Each number is 128 + 24 x the weight over its row's rms, rounded and kept within 0 to 255. Layers, rows and columns count from 0. Numbers have three digits each. The size before them is the row's rms in percent of the matrix's.

# down: layer 11 MLP down (transposed), 2048x768, rms 0.151, rows 533-618, columns 336-383
# gate: layer 11 MLP gate, 2048x768, rms 0.0787, rows 534-619, columns 336-383
# up: layer 11 MLP up, 2048x768, rms 0.0856, rows 534-618, columns 336-383
down533 098:145138147148129101143177094088129156164122095124119123128132123108137136104121109112107171133132135115203090179078072152104143092124123119123124
gate534 090:103148134133127097162096136121123151142141135134115112115080136130080126105156146123105146094095106182158175117134155122154151125110131109133119
up534 096:108163109200140120127139129135148131159143133172130131095116126094085165144120150154118161179109122172147101141139113155141152124146101152118124
down534 086:138092172093093063131098157118098106092114103149185115096142140125138130162134120132131125121125122163123109085181083112123118084136131121182124
gate535 097:094162133137131117107137103154151165121140133122163133105148094125159099119127162156119131126060120145155122135135117108098146098086109109103167
up535 096:151144192127146089126138093089157149131070121159169142137138132145143103141118112154119139151133135155132116139120128104165140114113103114173145
down535 100:099099134161123142087147120146138140134156072119147131151106154123147135113144148143125128114107137135109129087150108135090094117149113164143135
gate536 099:132096126123105129077126137102123143139103112143116138142128103120110137102125187155138115098103143086049154113156109101132131132142126126115127
up536 101:135120116161124130095143157068138145162149158155147124111094125118113161139114138165101151123106100100076131117143082150115127124152140049132138
down536 100:174145141107137147143131062131134145134120100111149108139154155123094121118149122142154095122109130131156155126113107135113123140136136139096063
gate537 106:097113105104178104155124107163113097128157113156127128162103100159130118149125086115131132130127142129153100161142173148155101091170102123140147
up537 105:085176093125120165163123094125144112151121131162159132131147135075097113127152143085119110163147127160087147160127104163111152146104091129160096
down537 104:110141137110100133107146081137104140102136129133165088126136168150120137141159093130141126115154153131119123134144128140134148136123123136143149
gate538 088:118145115107113129147102134154147120160132113114117133142126143100181154169119088140172152107114143152134128115143110105142128153116130133116120
up538 087:163134109092090136122120085149138109104162130135131154105165149131084115154137108191124157127173164098139099132080136106108133125120168101114115
down538 090:153095117100136111160137148069121143082119121154125150191140112149070132117161141088116121149127117125116145127145156147127137139154166108106106
gate539 099:171125114153177132112121080147100104130142131133144114147104099095085124099131133134138102100131112105097104134122135094114136153122127123122134
up539 100:164137152087141158157072148143143117153147148099108141156151110098116123128106137147118124138106100096111120144122139144131131156098182149109125
down539 102:179145136135123109154100137080162125072132128141102119163192095149098134111140128121136143119133154141110208101106140109096121110139130116097107
gate540 103:169094115157196108169132103118118150195090132130144156169134132097091150119110136122134134154084079064122147152109142119126111128148104125133106
up540 100:078091118122129126123080133122157148138160109088146086101177138146166149153104191148116130102105171107148072146134138107119145146164145144126115
down540 098:179148078156081117158113124104128126092108102130142131153131122113150092167095133126130095077088158134166143119133182159144109123095136124128103
gate541 101:122164162133112114134128134145156167136140115089163091145114105175100106108142116113092120096127112125160151149104116129139085126136123113095109
up541 101:113090113126112124129087160124100127143100151106139141120125161101129144163140119147196132138132121146128100117156132141146189134097138123126138
down541 103:096142116160150120126126178109136134114120125086133082146081116152125065123115112106157153125095106114104094122121160133076086157114187139154147
gate542 096:168109132098150109134068131146105135130168160107133119092108151120124153157167148160119158131146110115121099111139092109120123130155105170095169
up542 097:138111141128134128091162152122103143094120102136121152131114122108118123171112116109110136147113128110114118132099119130153131139144122082108105
down542 100:161076133102105130148072155137147180181131155116110134137167148111168104150158105114098177137148141126131145118153125105107116151133109122103132
gate543 101:130111134122125115164110115125141140140165092131110141085133126127146130125152147129115124141130114172150127151117144145119099130152107114144141
up543 105:081115117125104125115122161121068115153126151148109096119141141132122151128155108113153164144171129122133123124125130176109101145165170122116145
down543 097:136128132129104114073148110142143100186150102126138135140091153163090135136110147084142166126137128154115119128096115118140147133184118124100125
gate544 102:155094079146148132173090126098131131130106115155153135114161086163133107103084163127127165102120118103101093112150165098157126117146157101113143
up544 102:129119122113082112161135126112131086134128156101150128133123137077128110104128108139119122129145116082142146121107122136119130156096130156108144
down544 103:123147114145085131113116121161123108116120109153107116113147077163125104115125142152112095108118134181150142124150090148123092107113106140092109
gate545 095:123087101137111153108118100116171120097132168093115127153135095099130112143144132107177078130139137121193121099183132122170139147109140135108135
up545 097:111107122098138147114166126145145119146155088175150117145138147131129104095122114094137090119112109144136115088103160112102148121110138130098150
down545 097:145143108161108137127109089093122116120137108096129090132059174139149112110132112154117132131175099126154136188108101126110111109150113111122137
gate546 093:131127118144143136102108125105151154101107135101168143123128146120126138143117116053069146118167151098154098093119118143132107109144158153109134
up546 092:165155129115120102161096123137103108130125138103099152101146124129123171121131150147110149054133134113091125087093133121142135170156169103116109
down546 094:103145125111108097132105140158136151123148154135151110152149114137087101157125098132151113135146075057103116137136132162132147165106114152140136
gate547 098:117153127128167148165132120148145122153159120119153141157114126095156090146131118090104136132108098124127109075107119095147145160098110144109136
up547 096:116101086148136109143106105114109144113115159176166163123131118156106153084144113129109129149104141092163103159085184143141158128089118121130138
down547 095:157119177140119143129114114098132162135112138104191130140105106094120041133118121133117149160119135108094110109151113123114077155151135137120174
gate548 099:121082135124121117128117113096141143195073167150148106141092146125134138131096144174155114118134125139109134111137162177107120082149154150110090
up548 097:150126129139104134108110088120097117151134127132122130110140130107120106165089094145132099141133077135125107155123145177130147124158126137128092
down548 094:108122102104125145122174124125146114135157126149129146131117087110050139135114085111100139151134116103129102134149148120126142134119166108125134
gate549 094:105124120099128125161142150166152101184150103162091112105117149117121127157091166101123149144100125125133138144104086142141109139160117129100105
up549 100:152104133139127132138082129120075104151155119105139138112158119089109121147142096106097166100145121147148123133128127160092102131105088109165119
down549 103:174118165172165143141138128149168139140146146084093131156110121139099118121130118132108118074124070086132119155109161117140169124139140147101123
gate550 095:150143138113140139136107114149093094131141082119103138137100147151139113131121104148142134124159202141106104154130160132136109098125140127151138
up550 095:099149135125132097153132165156131156118122114114177130114132089128153112110113125157132155096123102118115101117129113127125109108100135121099149
down550 094:143109102089095101090140132119110093137089156118128127148127151148145175146121150126171125180150133115115106123162144147141154132145155130139103
gate551 111:117124169120122121133125159111155156134126151193077128100158126123118135103122160156101124107126118103149115128112124107105179153151124133108150
up551 111:117100125121128110125146122161118122133158116095149126111140150113141121135148109096132162156100137140126121100153171130120086119084130131136159
down551 107:148087108123159124153149069160131155131148137150186168159096118092148140087109146181108098105082110113137105118147178150136101146121130144146150
gate552 099:105137123135126156121084090115098149169113136092082112156122093143153101121132100130131152155132170096162120132165119145123138105093101200145142
up552 096:095158149114107110102115154125141121114160125130115091138130140120140096140150173167110165129116110152148150146144133112164134114094121119125125
down552 101:140127082116130159118133157143114128137159081115137126134112088104113119200130146155140106092092128120120156149080139137164127126170113067145121
gate553 098:144110121087149166102143138069064117154105151141173133112179095140118105140099124113085103145147120139146145125127129074137141162137156136120116
up553 098:139169132116171128143092103127132158071156102110166126100099123101100125131108116139139183158174104126142132168141110143137133124129097127117146
down553 103:085128110106162166148083145133124104140066140087125179101129147125153160135168141083122128136090101161166116150149098123142139133124142074179114
gate554 102:121156179131080145113166106120127117135103176133142085185106156135101163118111109091109120148144079209096109138134152148137093134143114160126113
up554 098:132111119101183130076117121078149163163146112141060115128124126157105133126107111135143120131129092205121067156122130138131137146116141133116155
down554 093:134121161078099142125143096151150130104101147134127150123094155126147151105148112153107107144128112120113132105139134159120113129118148118136149
gate555 104:102152119150115095124128107174137152158129112081181112144168100121124182083125175177142115123131113111107103122129156140135118075101106130106126
up555 096:129157137169146124123130106161095151130145133098157143086079084106150124109124117161145116081154087088117125131149125109138148064115090160128133
down555 103:103112131092132143150148045158137156113072148110151137154155123119122123095135157086113100139144140082096188122106161137159066122118119106116156
gate556 096:128153120118145134143123134106098146121130110153170144134140113133133137094116176115160145101120109119149126094117095113130155101132142138131161
up556 093:151150125137156104165154116100103112134107128134128113124096055142145125146105149116134156132149126129130103130141090117083136107123103153108137
down556 095:152181105111135122125095108114164114125111132130132133114087156136104124151128169154154093118099120154134168136115147136123101176136101122132148
gate557 102:124109163135127112157049152099119156123114147105099159169132153141146127169144158115125123148116148123128142170149125137118154124132175125156152
up557 102:111115128120107159133093136097123138140112166114105154127117140134148156107146139121095154135105104137160128139135109153111129076076176189159114
down557 089:150149101118182117174129093104095135189138121149145128116137159147131149080118146099122114159115124150075121116159098135090113176156155130115110
gate558 109:095158091121134148123120131121114082068109152123103151133117137150163155103117140158116136164106153137123098123146107152156100138086124111125109
up558 108:080141109119136110172154130118143153123131123100117099090104113138138125121132151108118092142082121122148132133108119106139116152140138185136129
down558 105:148082152175133157119165134112119110173117104131155084155156130123102128199102140154124116129131122153126115126122145105134091095107110155120141
gate559 099:125177122121104145172151099112120091100144101149188124172147114079105119158133146096122090149109151131153059088140137138118148167171136119162129
up559 100:120114126105154129103143084124143121106149130147144111183091111124103142098121154117138130143072124117156188112104132120163107120119157115105114
down559 100:120146095152125117139112129125064144120116111099141163137158133117100111120114132158129148139134111120153150144144148146116128091183101092145139
gate560 104:148140123126100127145156139124106144111125117123117117084084154114125133085148111184115112161103130123139155142108107112117121098118099144140122
up560 099:156151110145144111123154156142100167138105145091102108138120138150082093148119125111105083109144123112092132125125183126103120122135124084155143
down560 104:130142116126149132121107135104183101093118151123092169102125123116170117137143139148178158138104131136152120133123109098132110125130126154137106
gate561 097:139127137118128139135117098107145123135104146160111151096145122129134136151130146131098111089165118174108103094091105104085089100125138127112106
up561 096:125152095124150132110093128112111148145118130122099129137148129096119129173155123126149071115132196133137129159137123120098103113149105137129141
down561 099:135131115120176163115141102136138124140118106074088124107134137166129145129104119141124126141175130110114112153134147140149101134146153141121156
gate562 093:125156123110138132157122161110154108140099166139105099160128099153125112129081145098135155103086183107122148124118153125141121133127153132122131
up562 093:142151122162130148149116149152125052152097167115068130181170086101130127115151110121122090207137117134167150136077099068111105130110145118124137
down562 089:157108145105129120144104154136156131088120155143164093114129102121166124128132093075148139148102113123142111123193176137137126088104131099137156
gate563 095:150143163154139138123138082104157161131090157146117089115135160104138118163103111139114113110093142115125103100116102127129173131098112149116126
up563 099:151083166133116059118158063149136116135105119100157144129137112145107071142105118148103109119143116135130116136159143120130117129063177106105155
down563 097:121131122086136143157136143150078147134135132125121153083161105120167135140113122134147183108145123141155124170109140126140169087119082090163162
gate564 101:076156116168110131140109138123100091128123162078121111153144110116116166130113181106090085118099098115152138141133159102099141161138149128115109
up564 104:150086151155086148164141130135122140131099142113167106108107164152167078121137111175149122103111113124135132161138112151152123099171130109156148
down564 100:078115114136159129158132148137137127095077106168147116158077102165123112112132080116109151153108137132169136045112140066100134139147117144146133
gate565 103:180130138124143114152170139112144106130133160083126141137178128116128130097109163127101152088097112107084134092099112149157101114148139074121138
up565 088:115127132116092120102122087165139114176108155141128110151132147111123102070082114132085173105114103135128103116124098126102161120102112107150091
down565 099:072142150109156129160148084134118144128104144147108156156136177128156145178143114119092090132180160116107138139115112115121136137117110145122125
gate566 107:134124150119144103148089081106122120145128121084126127165135139152120125157115133135128113135106113140131139114095118109157157156169127091079116
up566 103:091091144133138110098131107115133129169113124142112172122139162104168077140129138138150119166136138158125118103123120141108146090109128132110126
down566 104:142163172148115154167137136127145093149108126111162119112139091140132135161156174145115125086134191132098131113132118138087154084161128142149113
gate567 096:130141134112165141142115128160165124120157084098114114147115119140139094127136114123154140133139116113142143118133116183138138137107163143139119
up567 096:138160100158111119145144121145174098158118131141111104170125103147108120116112138157093131151117135068135179148086135145102157112129115101137136
down567 098:175111111074120143077157133146149147099123148118146122132119148137133129135127116048171124129156136139140091136170166148134080090114119182142111
gate568 105:135099135143143115203097093134137159123127116120162134091079169113168151139126089157107133133115120142103140153132164145109144112143165168134130
up568 101:122103135163102111144115110146132149130150127147113165122135145090136129127166097192102123141117169165119188142144119100120207164135153103157126
down568 100:122143089175093120207131087133152120122101114111134135121106115121124120123138081121081121144100085126082128170068143163095135146130151126131111
gate569 095:158143118125115120187055145135116108052141149154124122087171078116120097120145158107121127053127128120178129116146074161109116122140120147129145
up569 095:121133129133119120059152121125140075146147159153148093139175142143156095123091131169096116153122082123111110111132075088111137126122109110147114
down569 098:091162116119121124119096134127148112143133114094154107123118120143134102106131156123103110127114139147150135119103121124154132168127150154180143
gate570 113:153111109088161112111157140153091108149159162124094106120126119163119131126091107161156102140165136151141124150097129078117108114116128101134088
up570 105:104143135178120125127155099142113151085097122140187137129109108077099134104172143103126135129106135074139099109117139153113134148127139140109157
down570 103:107151110150152127134138096111145094119082117116163141159155105090098144144095156130094135139158124102123157155165146167103131133141142130153133
gate571 096:129133134129128126142133140154133095109130115131107119101124163137111117089123108128163102139095079175135110119156163174122150094170117122114132
up571 095:135134097160144139089178159094155129121161167119090106157120142182116141113137113167123112137090137109164096134126161161116116118112071128092104
down571 096:133140135140138103137111104110107127154072123109113143122102129115145154128110138144105148076171220108090157076128118125154067115144132104151150
gate572 102:097090068145131159150120112199134193130130122108132172116117137122109124155085111104100142144128153140122115139150135116126152147136106102166154
up572 104:137120149161139146121129095141087168144088125113152191156124182073127122084167167094089121119161099131137157064118129135164164141094109160151120
down572 095:118181135092112154092111139112154139100120119155099120100071137138116111107083111142166164140135205120129083141119119125091158117141135136156140
gate573 100:139144185127124117146131087104109143140148116124153129130145169141080139138135180101166148104125117124107120148120151102125104144129107122134113
up573 096:077099121097171140145125111132143126133112125082109107131116147143102153118119103151120102120147125126094146135119132109101149079157117145138121
down573 095:148105119148131096124157111133173115166081116115113154100161085129133106117094144133152092150171118146139098105139111122146148130138118064072113
gate574 093:125162099108128089130132123094145146111124138135107118123125136104142128138087131105172108117114120131169143116111121107122136095134153124115137
up574 092:110082157152135088155132086150102152148130127118152132159116132111142129138130114116155134125145166100135162063121110121149077157114144125137113
down574 093:123121152185133106072113113089161132136148136138101127141091147123127129162116132134129153126123099097150132171105106140111162117159124110108129
gate575 102:090128138096102149104138133154103149128107116100116136123115201138120146091142141075132115125148113138114139153125090105094106119142108144082087
up575 104:119106133119114132115132123110096112105142139153123110123168131110119177149101115165136157091147107106126120085120144141124123094134148109159174
down575 103:169121140170153126095111134128110150112145130102168114134088087176112087169117114136117085076117132138117124157095144164114137109121093117127124
gate576 101:145111106136133147161123102121144113137103137118154117100152128121126135156137137205159087123118122145138112109158125100157127128155132085100146
up576 104:107129093105107129126114113100103162106146147098133111132148150099116149167167161155125129138154135108143081086134099118144161160153101106117129
down576 104:155119138147159172173123099127190149127137143149136139092162161105155116185177166084112159157104143134166162126121095142135083146126161134127129
gate577 102:171127145135114091119152118157137115122140130116117095101130135133145079184124119145125100152116095145142189100114075186118144128150090121117099
up577 104:119118123116082136126183126112111139108131107119091135138093141163138115118094119136083127093123104088130125163136121094115137121133116128150111
down577 103:091104100148126112108112135079111114141182152103133128134126114134137112129133156101160135117106137105096121145125122135134151129174174125130159
gate578 088:084121133129149132135115148170133124156154151150139151085112117109142118138103149128127126137115110116132092137092131128110094147123111124117144
up578 099:138142115092114123109149094129113119160171111124118124107123122165118120125096153135132137124125103185149118115114088120133114133108111153166163
down578 098:089110110149123092097156158143094103167113099154108147124168134116108166138117132127127116150114133150102137159135150137163108162096119159129144
gate579 102:124156156115101134156121145111122130164129142119153145142152100118109081089157179136141145073113140108097136083086162110146106167094139151116153
up579 100:159134104119055114142114140103112138171102100125129146120121159105071112090168132111137124109142163131116118135076188123175111146112182120125118
down579 102:125086130136151120108109129129098112134116108144145131142078152121151173145126114090140148139131179124133138108152098145151115097133133130132124
gate580 089:055167152097160141156110123156183085163175110107132131104115156116131091124109166104129144100104118094105113125152139113136156161140143104122084
up580 090:112155093158092135115099100152155115152140142105162153125119132142133154119142117092134121130169092138115126100131132128115121076136095082115111
down580 093:141102102111170173141109152111136140103121132121143150124069133147132114093141106148156103122142105170150092106088170112158134164099141147092167
gate581 103:108158114192105106128107142139163151117164156108140121153120119156155151107157123145126113166141152103144104129138184102159136096109108141103126
up581 100:128124146151163116119142183153125094151143137110186135086175111092148117155130116124123108124119125108150124161127138110127119135128135120132144
down581 105:116088104098154110121116126121082088135153162111139108129159092149140104111131122144114159161106126152099139126135073155089118140142103156104093
gate582 100:113124096176121137130102141125139137145140149128149134153103124155124127158163151136131125127150151169139082118161119158125124132111135117146160
up582 099:107086178130177148104122138125164158133124168133106152118102141138113163137130144114137117142168106128164132140104133136123143147108100112144157
down582 102:123138106133157095103143169122100120079125074140117154145123134096153137131149145123083110099089115142114089161109160134137133112108153147113088
gate583 100:096131104182124153146136135138154149121100169110145139130163150149126099101118148102119152154092137160139102143129104122170156094132094128125129
up583 097:119093092199126117144089128097082137134147131113134136115160141139103099157129172139143170158086107132178160173120140173148118133168109139115119
down583 101:122151130130132133139093087102138132125110106153144135138107119143149162141127116110123127117143143130117101102150136082161134139143160154147138
gate584 103:129120123142193122127101114135135115127125085122155141121124120126125125124100106110109117149140123104100088108137160120128183124159128129111120
up584 104:087120146107070144141097121117130133166148099141168120122125132167139096127117155112096157149131096155152137133168115105142151118128149128101114
down584 102:117167106115110158185103161110116157127147146124121130122128156086119109123119106089140071129185118165110117134129165110137170128145089121094140
gate585 095:127159149141157076114142133085152098163128094115148154110155135125185114143139118142111113132125150130096127140117097193117123144138122090108103
up585 095:145135141127139158155103133151119165110123126120110110151110109141117111071134133121166145108110123140182091135158136125099141121130085145132133
down585 097:174136147131153121089144136124081122130095152136165144125156144148116096117102111170165142146133096121145159170102141120169119132129189101124087
gate586 094:095099157124140109106172133147114096146111130051131176131098113131147150122152121096135117160104100117132126155161099127162120147078085146108114
up586 101:103171168100109164132101119158140104124097132084099131130129096129147137146135129144124127103139103109088153166085139115105109135103083179137109
down586 098:136112135109150136123137122107076142125163107128076117133146129120164151078132172138122158125097152121110089123148114113099122119116173148096120
gate587 097:121154152154132136093074137091132120152156109139147136133121118135129144130121165156136160121071112130119111100180130101104140086174149121092124
up587 096:147114143126160132161138089132101156119160102102123136114134120118131139092120132120084128147152139133098135148120123136112108134099119101132124
down587 097:145127103108145123149132117125156119154119144163157132102164155127091120136126144145152136122141121130104144185117109119120151114149168123120131
gate588 103:100139119155119112144114098122138108118110137166135106120143107130115125100144122110165124125151119167100142121097138096081152140168124182124080
up588 102:082149121145169131136176141137124190125159127172120072104144112098147165169082110158131130119149132157114116115109093093135123154123105129138091
down588 099:107112102113153048166128072120154105136133129185108135144122141126093137146097092149119113139136119117129084112120182116127157137180160143135112
gate589 091:133155126125135134150159159148131113101144107109180116128130129163163126130135095146157133108101149130092140145140138127118127105117162117156111
up589 091:126139133123126102138177169148083165132145099106159112107058099093106124174110104105124156137172124174149103147171165138152150109159147117098152
down589 091:148090156121094130100122137142174121115118137134125123139173167099162116083144122107152163153092104110137106155115098115114098107131125112121115
gate590 094:110155124114157141127099161153153111146149121072166126132137070137113122104118112138116189119118098126094098127132120112130123098141087077128127
up590 091:122131104144118126094128105132158162120131133164083115148097170105136152145143133080129080074156161102120103155124118100103093079107072173087134
down590 099:107133068099111112111154127149127131151161169132141121138119133127123097116142181104126106153118112115088125166156098118120119139116176103093153
gate591 094:161152114128131144154127116113146162071138114164108122130149112104126130137090103140158124115131130128123081125129172153169115102122179154163147
up591 096:108147177143138122103131155159133105117096100114158145132164107117144128137123128086090101168156166135126184121091132129114127152112145161114167
down591 097:105154145161126159141105160135131158136162144104065101191101084122155123149124123092132144114152165150138108137111108122168160096160135115126117
gate592 095:137107108129112087107124141142128115135114095135132085151098123130155099160095147140103104075139094166122091102101113134111116155153121167113115
up592 096:117122090155152108185110148080137104147101079100142121139129115076103151131160151088119090169117131151087146134094137150155135134139166171150140
down592 092:135127142120129149096131136129100158092094153167061134119096141166081115127130130120110175112181103111147136135149123119105108096074095112120127
gate593 105:115109091129136099089128176133166135131101176140115154123147100117138097120132104134146130128116158128143140169087152112135119135171158073113161
up593 104:148148132128160117133146096140132111133127094114147087142123129097158087088111126127157131160162150139083097139171123117117110118116107151124110
down593 102:098115119179157102170137130132102163146152127130140107132090122075130129145123159132141136120157118108135100115164116122139157101108124137126125
gate594 106:131167119126139134118114100103102133098119115131127123110138088126115108108128135120111139125122140122084128148133130128103115133173109106134124
up594 102:129102138149136158174126119129133124129135163126109136114103173089160150136109092129140129131141112081145150118156140114143148117079099161081123
down594 102:134124117132109118106121117151172173157121118120131128147166131117113142084146082121148145148107188102114144127112144119124137096148115115146101
gate595 103:114136167110116144128162121096113124133103157134105131165146136153155117108109145124119125101144114107102123143157143128184152122112118140153143
up595 100:120125123186130155127083135145095184160108133099137109175122173147163123182117160164169066130153119099174181180133113160112149102165109155092142
down595 100:152109106102163108118127162158138149122121081125103156108119092086106142049132123124119122116116147162093094119137129138134111145114109130157173
gate596 097:150108151112104121164121159124129150128089147107114147140178156130107091056108200117099145086152142102143095159132144123099127136169159119148155
up596 093:108126139126127117129151078118143129120125071123178104102143092157112134135163097135154111148125142154163096118190125128088122136168116177108134
down596 099:147124092161141167107150127165115153162139095145101116097127120121114106114148144161184148116088082127171111114091105161102116087112189154153095
gate597 105:134081094151127138110105141130100140151133106096111100070112146133129124127120114159076141075126114130123122128104161183087184116129159120074143
up597 102:182128107124151119129113138148142170107147144106104128100107114131081142150113129145107139082168133091135137139107120158098166117124152133100138
down597 103:136145147117113118114135094133113124114123119127147107128116140123136087109130106122122185176124146099110108106153147190101118126121168138127116
gate598 107:132145107094142131113132109175144132134162102099121137122119144106149104127141100120110116148160166157067122150104149138129153136176086111128181
up598 106:126109143181123148116095098123096139121127118140091112112131183125122121112145106124123096129122136146079109099142140155124106183148172130128116
down598 104:108131106109127152146161141139142165157144116094097130124136090123167129141173125138129130169084127181152116123073091123155098127114113120105119
gate599 106:150146121123104106083127123122148145138167146111142138115147081091126147113138160131124122112142121150129137130130111101122094146138135114113073
up599 111:165107112064150159164124102116146151120128117119116108145094168100122129133100118131127122124120123139139136144114166181122102101091099117150159
down599 103:116124146156152160178156130143101133127132097146143134153113153139145098122161165118152148163099129108109136138131123124114159108142097094085160
gate600 099:108122136118156129109141183114131139120151084129148120125160129142134123154100136140106110118135158145106143108147083070091155132100125085127137
up600 103:104161111136114087145179129134125117140096125119143115150113161127167151151119104122154107192132155084130103143114137148109148176091159140096157
down600 101:118123163130140136105174142187085129103137109104100137122159100118136165123099173130136114122164102127151139154115119128113127121113100111135157
gate601 101:080113125150152122117119138112141153104147142127153160117138096148116090136176130139111107174128102129140097106143089105136158072112101120131116
up601 094:135116123149147099129120143137095090123151203129139159050173146170118152114122113129146136150158125154106117125122127142144146160157098135124135
down601 098:142153101151143147099125174099106150107113124109120147137150129113134090133123157130103084150115108089121145139121128160110128130078126122169115
gate602 097:142137093104112138127106118103103107139096103150122128148110118165122125137111149086133141129139124142140099105148100120126128115124089151139126
up602 097:144115114119149123121143120134086150129078119129107121116114139138143114102164105104174122148145140089167109158128156117139104106163131068110109
down602 096:140116144136159113124140176122156134115130120106161108116101085135152147140097105157085103100102168119104135096121108117115140162121132137147159
gate603 101:098140138141109086116124141145070153168101130114108128128161125093122119104142145142145160125114109118137121178103134126139134146136082118123164
up603 099:160144116128137151141129196158108093072130130157096158150100069113123168172123175117083151099117093117147127134114138158111114141171193203123104
down603 100:119107109136131107206157169112115126157153119101114129091124168131143147156122136118131104137147129135147150109112103134100137120117097122180117
gate604 097:138120113136135127126122144124128120119066124126143122133163122153186116167130121110142142091107128113155129113112153130150119121103125155112142
up604 105:122121130092153113116109152140119090156111089135131115116155140139124163122133119121155137125138160181142127123138129102118148126168138118131112
down604 104:105116145158065164166110163157114136109094108070148090161135149116148141102154108110119106143123080120100127097131108128193117153134109165104103
gate605 108:131130115124117136148113116141145129105087162182120073133111139129127158168127156164198121143150096143122110143157142129132128191132092065154089
up605 104:097112092087151124132088120157134110129087105133120127139128146114137120125125156137136116127092099155138148121132093138139106121127102099130157
down605 103:139154114114077148111134141103140154106140141117125111101117135129119139119153079069181149101112113135083141152100130106102111110116131115118140
gate606 093:103116096076163139151116143154114115115132136160126116157117124154102107101089157127119086101092129134164135103174084140133124106134109123147113
up606 092:134131133099103146141159135121135121148119112116130147097148088141115094160108154114119129149161071144160169132155087104134133144128131147161125
down606 090:157144096072171137093141115126100121108155136158121107129097118113125122121117089080091057149151185114119099119116130114110097127120115099143168
gate607 097:161126115146120143127121157105087088135130103126096122180115116144104111105151112085102102082164151135129118145121137123125168120151180126124115
up607 101:101126144145118140158147134149147124098116154113101165113115125127159082103141134140135094119087143150122167094121125124135046154083117189117123
down607 087:082118147093144125142143096148142140080135116120129114150138107139119130182112115179139158117068186132127099170096131147140111083129097100169127
gate608 114:115132136106163149141161155130097131125095116122138106139179124109126080132117140139153170124123096114173165105115110152140071127125158139122111
up608 117:167102109153153101136108106146153128107139169115144206129103138133139138095100132120103134143073129120085116162122119123140174119128099136134126
down608 108:146133133114132121125157066121133150131094131163118120137125125098110153111139163133139083140131108105125123104127149104124097089092150121069126
gate609 106:135132121107113156149104172130162103120142074144126168109100103159141101144173104155116135195153173147143115158141086113155145113119096086142111
up609 098:109127171146121149095164106114172153105134119077126096108130125162127131115099152071124135102167143144135133135112134135189105133119125147084081
down609 103:139092130076173149121144082164081102115087181120165134089136128153107166129131123159099102122122111154100143091152155128109094145126090149123124
gate610 098:102096141119129121132126118118116138163146076148170092132116167109131152142133178088179121094137122109097110132116161140112146109088112129125117
up610 095:120116151138147181103144134151145168135103133119117138093137141130130171107109124126144126083138140121124108115106097062112116125153139162113101
down610 095:130152130160087115094099110123089106140129129123141088161139118118122153131115110139195131158131116117132162128151142153110164074115085100134181
gate611 094:154165097129166059146126100123118088103110171135107105103126165124121123131152140142169101129153161125099178152123083120143105106152143152178133
up611 093:132094105114129133118133114123145145146117120136115143120135088126136086158106098120097119162112091118115109107125100125144130161153111098164145
down611 094:164101135117152114180168143136131084143100136175165190152120137142103133126146117125107148089082158107140110155122116116135129132140112108163117
gate612 092:190144101103135139165087183141157136151119149130117096170160128137120152088127189126118099128114090131129127156116146108113126135144132141129103
up612 099:097138149115084122123095155201112157131127082134124128138119079153173153145165121131111107134129150126127132125160129173119137143108153150139153
down612 108:130114091116152117151178103106107095111118124095148137112081135127139108141123117110131161138135137111116103122087129106183133136115114106106084
gate613 100:090149099176125119130128164132153123139126116143095142098128148086122126121116118147105103114116148106142157100154110140161099113096170102203165
up613 098:138161126149136153105122093147120103154147179084137114113139137165113147126154140164158107150156117169098151130110131142141053165128140119116106
down613 100:120120146132081106093112151106131137145127131170132094155125105144124143082144113128146134101132086149147116112130154138105141120150156156130138
gate614 103:130123126122086101125111154116124113099109134130119136159095176132142147154107124096120148135116108127103126133152143089133122107132140185163116
up614 101:124118150137140117115146137148092132125156116160109145124151092133153126098135106140086122145075144088104135106085139138140164096127115120135104
down614 100:146120127138116082162147117109140152094123132119121146129110118127120081157141145143143115144150133147134127152146152155110085116157101194119178
gate615 104:070147108149121127098119110130149125109171127140136106155135133094126110135137105126158136092100122157098119091149147149181093127131084133137135
up615 098:081110126115121088116098142123109138144118150109101130098109134118137133103093126043090097081115141105142177128133153147139142109123102136078171
down615 103:144156133124153116137155149091119093175142128125110147145136149123104112141171127168125121122140101112131126141119138155135103180126134136111122
gate616 091:149154089147113153153097133116126132108096133138105152148088143123098102127148076113121151154107174175135144138117124166125114115119155084140116
up616 094:114105159115117095170133110101126123125122118139097091114148127120150141118100108104115149156130159161114102171144134073090112147184129108169169
down616 093:059161136123129143082128161105153123127128100137150116106111173147088106166162134115110161110155079131171129116112122121134119146116198123129140
gate617 100:170159121149112164166080145104127112125097092092087173101122102180147177127157117097111100096110160114106116108104117138124153101123127169108125
up617 100:116143155126110082143151126147112125129115149138145145159102146082087150125157121143167118175151127124115136112108103087175119110127092093110135
down617 101:140145053114088110126121087102141160148156129121125168118129085131126107120136120152149088118095133142149154094099136112115138144148139134100123
gate618 097:174123095127125117105110125114161107106122127077126124141135182143162163137094152123111089108102112128126116125114122112093145146122133133105102
up618 097:093107111133130106123112130135163127144136100137121117145162128125110167121168133127105147145108156113106161133132098150123181124107120141132124
down618 097:125137124146077122135132147110119116155113134178130133196098174124141142130134129150111128151111101149127104129154129120112122091188120130053151
gate619 099:137061112163113141142110122110133101133115152151125178129124107090111126136119146137088094133123152110118147127175106131118122134143156083124125